Part of a small language model's weights.
Size: width 96, 3 heads of 32 (1 for keys and values), vocabulary 2048.
Each number is 500 + 40 x the weight over its row's rms, rounded and kept within 0 to 999. Layers, rows and columns count from 0. Numbers have three digits each. The size before them is the row's rms in percent of the matrix's.

# layer 5 MLP down (transposed), 256x96, rms 0.235, rows 153-201, columns 0-95
103:522467487443558535441497513464478477496459483456502477495416529572530534519483581502509490451494534500478481532500454520491403478522440486508487509486486519485519447492454451459491597528487549513421530492512519513520532519492473545541552567576532515522532489524532607425475501457527410430
105:577490538560472473539548474471488484467483482558539453478407520511473508504495478494467514442530565471491462495511463479517464563469497450417481474456551529498460531465513525516490505442460505526539492518460533614517457519530555461450558453455531414493542547490488552486479543480567598470
114:563570481466496495508442453492484543482464458452500514431523452567446485569578528474465464461499510556508522552527524518515532512480569486525464481505582514531531438509444482432485579514537517459469497531525575514560530479545412414487518508514548492500443494493436503510457434505494477459
098:522510441519464533448512476447504497468472454474508470448496487502475532497528514484489550496495512444533530506575487438496501513497518477532544488476527459466568417541529561501506503507466546520463440555510484463563546513540460525523472530528493515652508439544502417533492606411530510463
103:527497516570432490484470474491478486445509535481456471487542565515504439537536518532486527554522501420580516457522492493546534492480578523481529632523483533487479507530507523504485453484527476436491415541532527541470518462501497490491496487392482550510460504535445422417446542558509474501
106:478491543451516542561453497508507501475488416507510358491496546460502502504526470586494529477500543521524494521507440515523573522416507484497509559491531514514481512513557581595428456474467482496534488487500460551475487505544530507524539442520406460517482439540564503446492514481465472452
091:529390520511475428542507534524471483570506516438501434463502569542449470512482449495548526605472484526533493456542526423532450477563479550485460498472555533507580515511489521503437515471540468466540521535523529544441474512491527471429486475536530492484500496495468444515511601472450460515
097:491422484556510501535492486469487522481500522588517525452488501475416541519502485496538485456497504517571451499516493533468606491572491524452507508577433416495513484462490414525523452442523448495505540407520532495520499504504441467481444514527508502440508532567591580550503526502482487505
102:486507494505510450457543498472403462484461538522562533508509420525507504559520449585496517510496571542587506491452404529504450513482427430484518523471428546492532522470516495511484528512523486575450529443526542479565551448524436536488476495472495460552509476417483497495566496516528535510
098:443516485497486505531444497570460518437526477522469556466414411503505446512487537539460544427499475479551526472525472500502511564517451466524474524535553488504449536545531580466494547568484525530514586478463512480560582536499476499484461411479554450506454518446526529426463543508512513504
097:525485443517529522529485488505537465464461416505464586563464473474470544461500512407458575458484488461497480520474518445478541503495495492470534558459459485498417543505484550472500465476552560562460493479570531507525476511537518496493537436500494522527448477551461543459591486552599466557
109:421502578500544496486496581487466458425522503560515577540519477484498543489477457499497479468458492464552536535489465587476499537491591471426508522442470479554501509495529463521497512465546622494504580427494499497472494460509453446438525553463504527463473563460545518483488498507465512467
101:496519448473461518478461493503520586564579472543480537469492531472494479461524502527468478469462543560450491490490444520508481517506483531546518492488530465574527455414464478533520527501503591570577468487494467451446523487502512404470491521552548590494542495460513474415403496509493543469
102:462510524531500523513517457522542503402458515499476482468586503627493482529509455564527479437512485535453542511460502574535499472456577536532490499472542535466523492490475488564583491470485525463423498506497500495480537518494447462499511513430503557456461495563516442539526487397456460456
099:456564516509528490470412530465483578482548464426520534413466463514537562590445486494482532432502478458515495498561452440468471519541477493527529504508435562425478500548515519518474490460517453436529573508541561515481445510479495544477510595571523486506474523540493513509465536505534518484
100:499508517494569501539465451460434448436547540452506465473531529554498447443447547499519506503521501498527492524490535470397496546525545483467427508503539535524493509492508555541494443581467441527425410501523467494540510525542540555515375515516490474536527542485502562524513510467436534516
093:518482513461494494534561528504453470451499452522544446555492503485506505490449486537530511572597577539524492456510447505539501466453470511476459458499550532486521467463498392507505494458483519512546476454430518475517527453462456479491596469537496431557547528554438540615510487529469505466
108:472470513532489525540558514493511526507473531486478521509517488526478527402466513465512516529529458567506534442506537472534459444532580503429484421523496454522488517489503480460446541455489441514405460482444484455514417557569516437536462504499542545482523587485521519461549603518489494440
106:545475522481472522479424533478435524478527511508523475527541583525511497528433504470450603550559448485489429473534448456458492490530479527559453555547563520478491490516434486463474470450421482509458558563436527479490479533495555464443507432481516426507532475509518547492551512544558481509
106:497550581544504555532493448527511473454491509517503489450521489544491453468529515484495524488538475527465533535543463571547498440500480505519505517534500481450531392545599499500420515533525586511541485437443427445527578429518486432512471486523477462522469458520486458574481538503439481516
102:424457500500499489453561544427505511528484490547539570478552502519483487509521480440536461461467521509491479538492588482486523543527525581526461433481558492452502482540467505566551480518546565475459486479550480543541486543525407449439566408490475489469549497461521514439424514483462497493
096:453602446528510485449484508487466488452520480509446457480509482449491462492524549525430530422451558518487538483462525495420463492459523509464439530493498500500523570471543533588495480521427504529489609548526506490528537562500511481462526470482490432473572467499496612447492526521478511507
107:577484487432457461510486509522489539577567506518401433470529527509514495463460497506481557512563452439519512449531495462506435527573494556511535501486464485472514461501456562444501526497518474494576527515556519453478470574482518446543445446597479553534484468440470503538467559479512517501
104:475545516532442481500493425488542484528508552572530515442442532488502524464533549473624452430487566485475501523432462542502509488535548535489484467470452470521529386490541514522541478466516507507515467555533528549442502523526434445442441448487516525458545559464504475530467478502517511562
103:481521469523492490573457512506454499545485533529514524489465576473497550478514466474490449551503546528497476520510489488425515560556554521505493507481438484533573449575398435555557544471486481512422470448480487466463499439514576492502499466576517539496523426413528504493462561458518516468
098:473523502472477513508455522437496501579544492528506552548513472425522512475439422477529459552548519520363458559497525523462537488480542486585518529497500432471569475520489503518504425548581493512465514458470539538560502429485421527481482528529453537495488509502466533524502432466528493494
096:471505471499498466575508486469496503508502489536536497518540540424474436522514532509448443484430572474449502519538498509462496478467520501554433499505488544541569564412567489551434540471526498476495509434434507539423542462536466473490526488449504409472512541587560539496481498494468564545
093:482495510463508545517520526442537533483464518528541417460488480462530493444537464520526520494504438465559528490474455480512528534485445449488500466462541522542518448488447520512582484459527454477496519427520508478530630575529488521526529488554501522492486446482521571442570418532410482559
095:528487499468484484486471463518480588493508478522481481519453572527512520463507478429511531495473514461483510565476525460467577532508452462450470480467504572501464474466533498555546576483575530557485454480492540502468506437470486431524482504435517600493464554429589595451496466503456484540
097:525561498506472518515548511546567581517529568496507430453505393509491440503520518530523555511429534520514432426477511455445580471458522536495554459536529523504546458525493453576421522437466458498503487521490547550468552456485528445437489448486475450514497485501507470521499483506566500511
099:510491493525496512521527493524526464408515505453525560515416444480474507519476511514549599489477457548582434473527479555555467495572481436521590528440482496502420527551484439559493461430500465520455478505492466545580503481461460512518435499519555466550492478492457505502491538526533498452
094:492544502510541490537469462501520578505461417502434585447485483519567516500453502494481484481453419485460564524461503506525483513537447516537537477457441505491492541468496550537560558497483442488504500454568519523546581435438563502488462499502487594545539503460491492477547418536511447465
090:567502483503517524495460511577535514526486576508489545503466511533528512460510463548491510518466491442608444512550508469471437421507541456555517534536540464558555517506421479419442559548497428479489531555527461490456487497491516527486446526458522502450593463473462417499510507460511523502
104:473557458435461512502474513511418462549469588510551473464502494554478527538470497500543457484450422499420524537557457426498552469557499435490499539518525485523494445493515532470465423499514531484508561496451518502453581505587440530521548487521448471531561479512566521512535546543504526506
100:511487513449552519534554545507493444475539467474542429517491552432471494498518503506499572451505498563560534449511495503399485489489531500455526499511479508438533611537548470463456503550565551526529465540508522497493478530520529530454420508504510388528468509477491471551526455456441504421
093:473444497454463480531511598547490527547462523433499515550484526498492480488454454508529500421454543477509441505487590491389456494554493519479531497496504514546445500523628447485533469466434462507462540503525532555557496502469479516479471438473543539536516545473526490473539495464558447535
096:511450514516463577499490492497473449466570544418442466489471519479510527487502517534506476481469441476446551577505559439459455466550498522514424539496446539468484569510563454552515529457451438466465481522493506486512419540501530510484500581514496525551506477481521449551449586519550557457
097:498530566488461477455579471459518510483468415527484472531523507510444538496533557478505507478528505508528515517512495470480575502486508459501449536463486497523448450539450504472556560541440505497461491516538424516521544483493517506482612483463450488533577448451551453492597476448558602518
102:557531487502431470515534533535557508453456548505438509479484513534426501449448477548474533455516487538505499515481478543505560524543445538547508510518542519501496484485549591511504426486526418615466566447473474509476463505473521500452515463524493503481445552515543467491467493477420443605
094:527482452535488518478470521468477506446498433525464440524497509565474525461488500522563460492520482496483435526449439474504482543506470448532532586562508525577490535445592452519503530538462450501508548437493498534514501586503423514444496523477508497507433534600504400537447490494522484536
104:481575485496573542544473505454487521516510466556517535557446475537506492501551386524516474577461542482458528457511491463532492438539432455415522535532442505463490524536463504471531527515431560547473478479491494542473535486464476597537507495521554490483537460465474466487566506454415528481
099:508506530420502413501494514542520539582529482446558548570484502529513444443480546486537470464522517519494469444493486495509597434550465415530414455518455503412487481508446488574541510493516521562524530549471492479533529428480487469472469531469528508505523457528522454567499546489502542480
099:453507481555513469524453529488539512537428508502527520472540490538542422476459500499525534435529563492480475459475441494547479558474499450483539499548468484441523458518491593480496588461579526559573499473459517495511504438468496387469516523531497520426530488456483561540509433506536516560
093:469542494495445507461555463483479435467571585506469618461521556413479616489470547452543509463562481513485546551461451505483471489560517545483480549440433454538518555461520511457490543530472552488459497550499522450500502502495475514539447449522484520489486475489528502473523468482450492468
100:526571474429521515503516572499535481479464460517525509473516466626523538510564543534490549511481480530498473457484610538421505443484522451522493474522460537539502459485507449486522405566530493571540473547447428417513555460530514469504485507461446530477502508481464453510477493530498477519
092:553502479515547550487486560468445528505525532508508437490439534472497510538503493521437465547484516516478546459453532558401585524365536460491436453500507514514538515424498524484521510574560465479461459486498504538532577468521448540487519462445503467452428520530550486487490529511507450520
092:475510455565546452511454515515509425605536472499482422494486576520514460480521444479459521450486483454507401490567496523582450485535509475454530575528512509466560515479450494507475498525546451587547552490485428522452528495516532542484541572458472523465527525543523504468479471498482455497
101:496466422449466535492474526494546527511482474560538450514477527505516558643474493446573500481530520595477451539450424548550508465480524472480492397473499530507506490494499558480517503438518524527556455509530439469443425533460524522507499483497502461512452510541534493462500468577466489497
102:512470510498581525583474475451541458501501516502461511499468471500532462469429525502560476498530492565487492458515453522607526398527519492497513504537453510605527479583470489449491483465532538453398531524467543492550477509485489514492516573506456503520506496500413495498412465552523466499
# layer 5 MLP gate, 256x96, rms 0.27, rows 154-201, columns 0-95
102:520480490552453458552492510501514504530464467498465489552498508447445526478545472581493475468512437489526518482533505474455437460437512446547437496571547513403523459464559488547492443472541502502490520505527441588462505548504448545492543539535433549461491494541443397508492536567534475508
109:490565450459467574552490495530458467606510509522571462458504509500481480483532469411422462483524460557484523521593522531455519538473478512492504496508532559487522530498459541457483518523466478548535539554485527490601483531448553463501579499486493428490465472452482511520512486595545535509
102:519484501492435487465491469460562492519517410509517492483471501515481505500552529544519460495479472473419561469438515526481514448446469519501468521535516501444508539559480486491455481523465564526529525522542505461515478457517595563586490527435510427405536436592509537446467450484550546458
104:523507528539457444443496536493492477457533547484472467494555517529547458547515572502445533553466474398542479497543508510486491535501575571505505563521504493416496496466449462554533483505599471468442441505486544527492519493599514462514552497453502581488483498513487519436475544529442440499
114:504498438575450445540481562519443526504478587523513543487513497503501470558563465471484451498479478404512551492504506508507478474552464465481501458639527508505435457567453424511483497528564499516509533547501440452534551453485487502544543524478517500470497577459483464562489458522520466508
093:486518482472487572485490446541495547524509531505538579478491478467494544485583531488585551452522527473455541558514501531535516475531458437408468483526460533482470494523455502568484475467448505526400572558491458458547520570502469449536500573515507496499526565501470503519449420505553535523
102:513475544521450487561509517522462496512446585468589484465575540501497520470470531502505455554537448524492528504458516471430498513506501477509528524544578477496553586503425503526442443489550529489495584525529495497572544560554522438466481501517469482488510562563518452546581515505456536453
102:523517521540506555508531476528455472473523496493499435492447486515496518483554501518485536404513510496487481510535537459471445555526499487481547569547530565422492477451455442528445501546435483466483476542485548489561451524464456386469553561480586515511539510493580506465411508499448467515
102:530468508481569525381533491495502526501453481522530508448477535429463537590563481477492560526484520497482504477482549549443424437523473577455551493506481507485553449490482477535542412457509480486487409509562497504469397490528476482532480522485418499510517513519542546521508475528525454523
096:466515467464452540492520529534530566510539470467529532446530520552476449549524475482554583496526452512455564507493508583464519490425458488537581526504439458568544494486507472449553448497546448505605464462552547531521491469577497465510525455493489528534512467506459511485444506539523416482
106:564511480481445500604531505487471523508523577446479468429410519504492502575535468530577527493557501509536491490496550513477528504537508538438497416547432510488478537517520508491480511596462451535443431553525520516454527499490570488448526530567530496604491503494493496493513513468525477537
103:508514553527569570527510536496478506522524565519528510525518466558537539488524466485556524541436522509505461515507546567523515520518548472422511512573529577455513439542484526541536428491501417514497512525494546634505418480480506489546582433489531492550554472492528531449495488487476484485
100:549470530440437561482487459476476508434473560448466464498591454615450502512482441537519482474498569497495596514505482519473475486513524526556510511549534482465532520543461508493513449472485428514454501458518527516493559477452479464496490470509527508458424458585566485517419525523546534490
104:500437458547519553470577507562533451479505538536517510587460510495565482537547498583467533492440518463511451515467549542506590455492510533466460495476494424524527507507447445464553519538486516518446518503437486536498487530523489476522495490467579536557542479433535446466512494518384483531
101:493471430542510432541556506481492476495492484519546488541543542437497489487572553455504437463528554537521484541474521452532506488416483521452489529508457580452514467555439463568569511448543498493475466510590538535523560448512498477463576577447524531527516495490517541490490450516500475424
094:466430401436545439481532526530477440535509539571475504531539494505484537523478459550455476462478497509542508448472461485534542391478474518501509508445486533478505482500455480431476513582480539467427456455514551460469479500463498510516511577499434551515524476549561494566547470490577531506
103:574502467465516515448511495461422518460503499631487508448490532512562555528528562439493511563445491479491480503414546503498456469552571503554514461496550522485530556486476483541512493535482537505508490487461487606504479537483505486521472500412588476469468494537500545515473430555492456480
101:529535484460493535511510532486491558521461508615420541506471489522497520465537485543559508530556530489471567529543497528492519516507500525473503459520519525485494551591479520519496482500565509450525477459420547523592544478545471541391499485526522462579428487429543526536489442503451458534
101:537515487511542573515547513510559530454584577475471483448483432488576522506491568537503435501505496473477481443433546505489568474502486474569464588498576541463520571503504477558506534478511458508457508503438529415509515586531506541538458465461493527476490464525454451488515534478481496451
104:500590500484485517533466527627524488462484515510522492475366431498471504559490443552567523492442444474499518476527442530518493472493493514464507506530466502483484476481483522486530441486484500452571432576472501464441497520499592512438535548564489470542481542549503436469495476504499509461
095:570506531540508419533457524480423489490539504540552481500436453559497510465479486538573487549479500469513534450510453559502439523480506467421545508580584538469503498572535446474534519541568509512520513500519510584518519451494481487566510590463498562517435478523501429535506536487482514498
101:502550526520440497529544506558457468477479591500506564553519521497459425500549566477438408470494503465463473519524520579495578500481528508501448509465531454453571512478505447549518472507429516513493597530501534535537531543518520495525511566523495459447549549504546557514452435474535528481
100:493534482408404453459469542519494538532550577494522480486481517572542461550545517488561566440569547453490523560528480532461518459492578491505513464547528459501452551514499515519547525502506470494510478550499468437460547504474533514469426525486514476501468514517593491517437421463476500561
109:430456517443569454522530429510528526509570502481537494557511515489412511461499508513436497496470462468526521494523539488445517510454506583480478505451522517443413535512453522544537507590510528531505522480496546504443438460488452480414536522432542491530417481527460481503459524585477505458
106:507461510537488419497478495524457603531483505492598488508536495532445493442602515608535518503452567481531480509514505497505551450544470493541482500523500503490527521510532500502528525485448479450551566433493461537532494473546578454575443450481510481495538464523487486491458418487460541557
102:530519474439419443481553512498551458500500429507481459497530494488481532559452530451512420446450492516470488462428555514544495440509508535456495479528442463549540452528480441420532516549496521419476475560463509440492520403506551469512558507478494533468436431459525448489474464515503491491
095:482423531575520474521493531477546561560525484448501463564500483444556560515465506517584508519480452491536543479500511557484508492417470474444521496515476510510528491529464470455532521555503495448547516452503539416488565497502464472435434454521452481501543491481512479495566384468462472421
092:521561526472510533470528532484567546559462543475431522476511479552489559574464534559482502469489472502500523472455514504479461505454441486541542427480558454461488623558486461481509469516479476404522546527539578521493497543508517537572477489496520476549497431481468467528531498456569523443
103:472494480513500525513570515564516584475541506450539450421444473511581473455544492504555545546546518474517505453523548444487503496434548484482521471493496520533502507442449511462424421490435483512562462488449480552460439499468493483527423461514533548545484457453536409514521508482542456533
104:431552516467465428476459549486455487494491498466543497483497463475491558469520515513543478487459513472473549499452505519457468462475480546396472541514441493450537502517409437496485503457477509583515529494513482559401546425520474508433457564450455512425470509479506547491513458498512476409
092:466544486481497467490569558513456584472492540441430465523400490440501445544556562508544485504529436448464526484497495541474498505457478578473489538472499540537439504420411439563498467535496490489498510454479554564521496494511499443490455570478496515492531535466528515554490461472555533476
093:573475501552479486547457514529453556525505534598498505535542495465485468453577471458487502514489512458586538525522516448435418516528514521476575516593552528526521501530483452465527461533555508472492561556533461511509495478583508509510532524573485503515487518525457454484432443533582484523
093:499515489497498497577519495483546524550448493432466514543442500466554573497506464455487524477461495495493524488513566504552493513494576497489520418496458511496482533410466505521545529502503426494537508437528504483598501526556514431529564449492526419469508449465534473576450416492581472511
099:452424550409549431560553443554501446507536475480525480492438568509488515520471499480540504501459520455441555466517513544525484488482448516458529491507520482446512421569547502482410506548523463507513556483544537441525492539439462519599513482458527447530527499513532528512425530509512535511
097:492445482508558457525529545532545505547484433507467440516512530459481554458476512486481547564514490492424484553523422601520549487526446477503499499572520512506478531479485503546581506493540537504529550544592463496450442573493595507530471522492529536532473550510465486469571458527515461451
096:468489467465509571523472523532519439525607550533468511495496572492475508500557513522487536505510442478468561566514546441472435491603522492531479555518466519454467567596466507557479519465420467463441473486486484472555467543471554463485537533514537534492509465541538468518461514484513548436
094:495403449475503561456506529542456467582450546490503519457527501489425517474488461456499511523409513499497512461537551501524559531471538559487487478549488505519569518457499496518520490421471564491493472460571524457469495483372481469526456450473527484507526488570477539465409503473467501458
095:510470579471427442555482520510527474506555471573474477491554463485507550497475524446539449411482606421472562477551523527451524453448543480471429551521450524479492472523516505527491463491570526542474445513501488502477520467538491503521470491504495541512548472477549503499434469600521552543
092:541514459510465499505493522409462485446538493513603436525462489543503448471497535548547513454542491533480476461439523479456496517504447546493554540549521436528508519473530500466511528534517469500507485519550530464627477486470455472520483394444546458492521452568534473530423490485508519576
099:479538472563455514449537507509427518546508577491487488501528433450539502524473515485510537401528533483491546473496449529579472514565563596501520509515529520460552518463481526542461522522544476467500494556478469496509466472461443504452584502468453539521468507552520477453432453470529477390
099:533527481545483467532492549541527554568492472485508478517553558564510491517478555458541467537474534362586578519467446483498557544537529538568468434469429476487532470442475513494476471543495466479538468530466480539526534515565457463422522516487549508549475509518528526505534543532485505545
097:556510478487511490518570444533485509509556520524431508491437481497413532467521500514494509574574452514438487551555593532478529484539504480457497508408522534481469549464444478523547541489404520421463476500518529546493464565529471556464515475459518503512451482461489424480462534507515454444
098:502580507498490504498523495472491587524485519475413496499503569540549448513541562472531531430484522473516501448415472452496534548475526484476524549522420474550528563438488493534430554523492525529542561522437474569508473515508472471503557446454504588486520556533515498487549530494586478510
101:541509523447475485502505521457439518527509510463463481469553561504507522463446513562570393456470494454554546511479525524426566502516520421456506419531508482541485552541544528477473475524537465501526439561544482568522456491484537464532529548510507518465431485534495446481473528546531392494
101:526505527465524486402504610470562532463518500507468483448525486504550530540510433481563495475501447471477448409475482545468542506426475494451465481475459486520466552521434514492449443441482494522484505477492540465499511469549562516481483559528489499474442416454475455483428513574453454517
095:492470513511513429496508503513523557512554506484529451493427549538551469480541461534503539545498521425548424465542570492595511462515525452464448498460459467468493526420418550501447469585517455544497507489493512479554477506545482436512520465471533514487519569470498518426520542495433450552
095:517511537470441543532506597481516494583475392587532484487426518513493564449504561457538502487466497546469489483449539495480550473525490498491575518469453510507466538458492490515532492519502547482432427526499529517424577585466482553525500492533587520516500468495450455487477546512487524531
099:523533512537545501579529508473425494505579519465438464481453551520512476415497528543510510516565437529496508462497480483527564511513450464526533553475489556556540493467476526493572498510465520483463477541502535520512460605521475450457529516474532539450493517536504503507437492469353443480
# layer 5 MLP up, 256x96, rms 0.279, rows 154-201, columns 0-95
099:493513453529471463524486525455488519482605548519465489460506457536550537514472508555465598486501492436508533496545518510499496525504535473483512518480565494530466501532467378483491551456524512416515532566474441568496486497461509467536429470568547469458452562533413442486478481480537453483
114:443464478427529552464549437519488449494466462525449518473560490493517524530500520463467582442504518497520514501550561524468515454526482457581462452489516500530488502526421482426477552546519480519520571509479500547576532484428509509422507536509427536483391548471476481479488513520481477425
099:440532508557525488492533511567545466526493509526529486421496513520499516468513548478513471411562485518435533544503461498531537489463483523539469504448509563496527446549535490408515376508562537474479459536492456498504537539479535538456549453513480479450415462533502477486542579498503596496
099:494435550490497515497554472491504463535474482454564517447468479535537560495524487482435563462403582545443474524537408546506557512468527475525496475517498533558466470563518437462564502469543514497509482551513542461414527504537476501481487512455515511519473530520558532425483390466485487507
115:458434417444479520426573553527480519483485478456408497429492458502509525486518521429474473455458524486498504466514531505499543529553515507577493454404528542482571491411560513456473473473581506500518454445500527495419486503475454534465429514503525462511469483496501495526554449498481537488
097:497507460535504519464523573561525458491514480484559468565518562494516576437454515489525440505491548559526487524489478438496537492449524576536591460500430432508541487499537490475527485496495513510556516487511547467483559429529468651499471489546528508505492539456522545492532541519523463445
094:480444524485489500542428482466504501456555482513531494541543528492505472462471501498486431374572529506502472476474499464463511534530528536503564599498558501516464505520501450594489506480496551486469602438474521531444493534523476481507488520466532510391530494555537492529412470489489445532
100:455466542536399498511482554487515493462545556491585530467480463500475460462542483565553545542544560546586499566521473483485513408518473501498515532428549518516503509437454513475440501563549460490473495496586465486549550489506517538525491549446525445512509450485531478465485449495573520490
101:526470436495479427521451458452503487500462489489494454542438475457463487473553453500447470554409514527486505543503584510522452434559454520462560461526429507535492444511509496540472525451543472450442438512505497485427427476530454475500465512530480465501437452469512478540519467419532556458
099:452492432496529584511451460481475538526506460545447507501469535536552400493490527428489585527476486534399508459512509516533525452493477504552441532478410513563477536478483495530508486459471522580575472534479480513467459551448475524515503439492519527424520442453484502472472514469479439531
108:510480471515571569448451566473495430485535460559438505608578480496505502508536490535519569501414501509524520503508434534537455524480555553477431507499449536463481505563546506517529539508493532494515509542509468548474420518482535475467476540517500545471494576476505503452437499471489494601
101:597454531495500450532548395590501435430477510478534456400485488441532469479505479575482505485511477444506500518504487517540478573482509471501452588471503519494508452427546498469503463560521456502474509565514477460525457508511456552557529498447517475530431515487438482529543503480527516506
108:590552556549536553522513454525494520535507499525529494556501572415553476493520444536454539490429505466470507470471500449620539381509519492477531507442557497557500495488499503505554489501549516533512470529498435519565485458517577502532468479521487470509452511509435559497529501554496542502
098:444475500526498545519529501507472505424460564496456492511538484559507445524502443479476499523506467476649506512439527462521598509490518527501533469501509515464514504507462485480513598431523533502419463516410493438488502429487519509425504484498455471534476488478472595446474533521529461516
101:496488507437541491410454498553533547499458513497535480536518496563415494535509483471483511479453558501485474537517583550552524533498520488502461563465416471492467496461470581526453528536513501547530458527487562494491414507530546463523486482532504514480602411547489524561541490569549467483
099:567593501501539460542506451469494501531437480522540514466505552459485488506483573463554419490506480453447496542475490417469544465564522537489424505512526510554534564530489559536548535465457479526534479497545528488502536513517553535410417399479543525455484493516485485476510572510484489472
101:476468495506581484514541432527457464537499542540495450525496527509516563507516539424498442426500440459454498481525481504516532491500515488509493509567587522502481466515553486521544503461531491530563530416531516533539499478512503491476473493465519618469577532505600516473583489535512408451
099:512565581491534485528502561483500499516471537515548525555536453427433498543559517447524488487496498499546503493480458482476530591481458569536447476483482412420544531436512538507487517533537534529477437446460514468459413496551458454482536544503469517563528514497589502486537474505497566526
113:467551461504502438510549474486569499482537542480534439476476438525616530445504484428520505497490504458435466500509595494448544471575510530524526493497558409458493526418435499472552552463467511474538450479524461451490539577508494507547488453496481432517509560513500551502510510511507472479
103:490514494546527475469483512465449557494523450440491504518551461435438501511496514539494553520602470548590480501537553463508406537527512508547532430481483498444594455565534467525507477512434477495500509520496575501507474495503414454473492461495500476473530508571496453560438471517545527553
094:449526402523522507513466546524526500497584535475483498519531488545543468482517518499467502461491531504523531522515587441504535483493474500572490468502509539573492547452532422610486554484490510583453557529428489460462579523470461489453467440512520482493511477470480527429577566476512510530
103:460519464550480501458464483446565484476553547471560490500526536507514497429502425499483483541553545492571590498512510404449487485512489520443488483559508529474537507541484488449564554474517558490496456474547468445530472511465512508537479429543519515519410533464404489456471477476552435537
105:467519494550478512462451512501471450535483490454490567435443512522518461473496553509535505458522487522564544501499448582515580407524508517450561504487569526457482496572426515481439454442560476512399504503565524511420486546488564481462497458513507500473494527506519474468505509553491531576
106:465513489510518504438547607524479486467508556571531496453534511418458574524518444457506487478479547514436517526520496519489407609425506532488542506481480518497482588513542466507518520419485497521548418506538493539542556478491531532495506495547543485483537539529537500524501507568558455526
095:568472536418461530522493509343488523468475508503567461459617431506532505535531436521433530456457502513523476563504461435480464462483498555481505506489565499452452524514466521474446487524509527488470524519447499532535520473526502481551527502468516509571510486548518501487461417500497470535
099:401502486440531524535524567482452530499523454429467476462574499529422447440531462603463440515517498493503521518489434513393535555539484456497434508484513490472429519469505475523487516449553476518527514458525495476456540531532410482475491559478499522507565538518507451490506511525451517519
093:590567472526484468542503534513442489485468575467515485538516563491389502548492494463508491458497509501468451496537524526520578466505509561461482515486440496543485493542484507447467543520493511571526494487519552483519457449501527517526536489528421504470638489518558527497558533489580532430
095:475513530448477512441566469509464425575571508486511487503454526571507478547494518523443504450494501513518503512578463501486443473530551495526444526460510502539577471442462552528460526489581459518546504539519518517601414482471461504494500489554528498449525545500506484479442582419543496537
097:533556442437532525491509515534491382511512523512566517491486533476434493493432519434460548530539484521506545539531514482528467534561470509440536472569422463469474550451483530490591412557599526534475508537484512529541502523531536504499511533533521541488571510506513462488467497447475442481
100:439494481483512452520432502529473475524520492462556493523531440538485495504513433545533427474428437578491581490548549550458495482539487539471537507509444486499509509466584443600496553524514530468508503459511440521546494545522494523401526566445474491492524476529489547447484544544499538441
101:544473495548494449439522497471457536515505526536439483511491451452498518557476556494495544523470435451514534477528472559513446518519546583523579538515490535493452517475482542528614502402459475535542488463546487517430468513532558486507516461536463554519589533508453438470562493471536464492
097:495492435467488523526516549495483486460440550546492529489505513513531472502550480478414447442473567497426521492540479597443495484481437520504509455466490533538487396514448548500538439522489546518488550485559501482567459429520513452566522501465528476567495500455534538553446528487572507442
104:483458510583473455562535536499519473457439550489544550500517458473507501502523452511472442509568454489455531430534512521437478535439512460469412526498491511476521471530586503430495534554535468543553464495467528546496480550497507575480526511481413470476527430464502555464495511539604499513
098:432471524479502545477524499520453520417501483530529601466471465465539563541563537436536451452538490565508438476459477555440479452478487553432500512524507452502542555580496548501537488542532585523458511524489499474494464501538548509541428470474464512491504553540517487552458442517514473562
087:491470474478468447544552477570458557507494489473494494549542564476416557459578521472458515496490511496487578510469537505481535502555473471486459474523544555499497533491588532474577434496490524477530496540552482494565483424508495477478543475448474426583568489481510480434550527477546430478
083:497535485496550438494518509473551487505467513462564470437537530493507441526449431462508440432477530562471520482454462562472542556512551500494520464474552504544565500545535591500572464444506534525569485505467510603490568576506479491502492495516457507500495509532499451485532457597444495504
098:485538488473505429516438531530508518448531524455495498486493495559556531546573499502463402569502443539486468478582535493507545518499456507475482570464535528485523467477430447558479436492396504515518514504515463530515521445493519466541500394494528542561559470520548556489522492480565494544
105:532516430522485542519513499528513542557410536428454533452556505498444467457473500506497453525493496568552514524434534519508464525489457538490436466463530477502532488492497554434412481445501537516443515487526506534473432455537514514548486516564420515460510576478482395573505506517439505499
099:405467499394439457450478484510513492504502447540502431468509529481508483532466482543463506503466488526480508452567546460547460544479433522505415482507488450527465541591505457547498554523540439528470520498564554462506510502482498493536511482515533593468462490446446521489610469514506531522
099:444550536562516481477518478494460483521508510467526511570522491520537492498457519506499613523546502466507525472538444531571454577515518540520403533529499466493552579505428462507437514569462394482560502486541533528490461491494532512548564498471507463456468486445438465558524496449523488491
105:555540464475473428510518525521416562469462474481501473530495480487510528434581478460485475505493536468454507514527472451589488530498493467468493534513465471515456468501542523567514521553589457491467497548508421546529480502513512455504449536524439521481446469620560461531542498593526455502
096:489440498484545517524518480456434459491522534428448559491542455469524604505579433498480487558518554474525498524579561459501527562503462489457491558496415476499514536470471495531473476565553518523473551473529520521523408523559534472463464466436552492496520455513567467453477488527529517477
094:473545525518445479458567571481493579431500495433489491471514473484564461505533534458522477538481531494508528495450563498478481465506489542516519597566424569469487520489498403455553486452518571488448469402522510509426482532512480495496563498524483463470480563474473505469531533532520437472
101:464543486482539504462479465563422432446488518555515494506447499507491492506520538525502475513465419508564435489531556491510480539435517517496618519429501507506517461511509463588572491536546522538414454503507468467482568466484438479452476503441497533480506499517499559570523508525547540431
095:516504490530475541572481454500480518472484503576535480572477573484461431404502511476511525440471506529430551537553476458602493538535466495542426475471554496574515516482524471533531550541536507464538542484511486551539485554524424542509517489506572525493516574519499516500462576459492522545
091:517543528407495491579526470511471521516510482597540536508470493563466482488507415471453506522567527469534425473401513466494499495515455449457525501468493515518426534530489446525510511500476462489472523466466585612476560520468547435523579498471474487517564520523505498476476461454513529505
098:539504482497492451460433480491521447574429465466437547535540524535459420504450489446505498525495469432518558519548503534503493516555498473489524575533438453468504558464471519538447548526526556516518494637538465521460452554505530463478553473485542476537465509527539535549540451524527480525
102:556459455521541479487534543519510510504537462545470523497481557502517461488546510466558559475476494538487452534553498513488560505485487524534538513522470517617489491605471568502477514458518510533529476567436520562494578522494464527425553506604501481522472491533518452520468498541496586585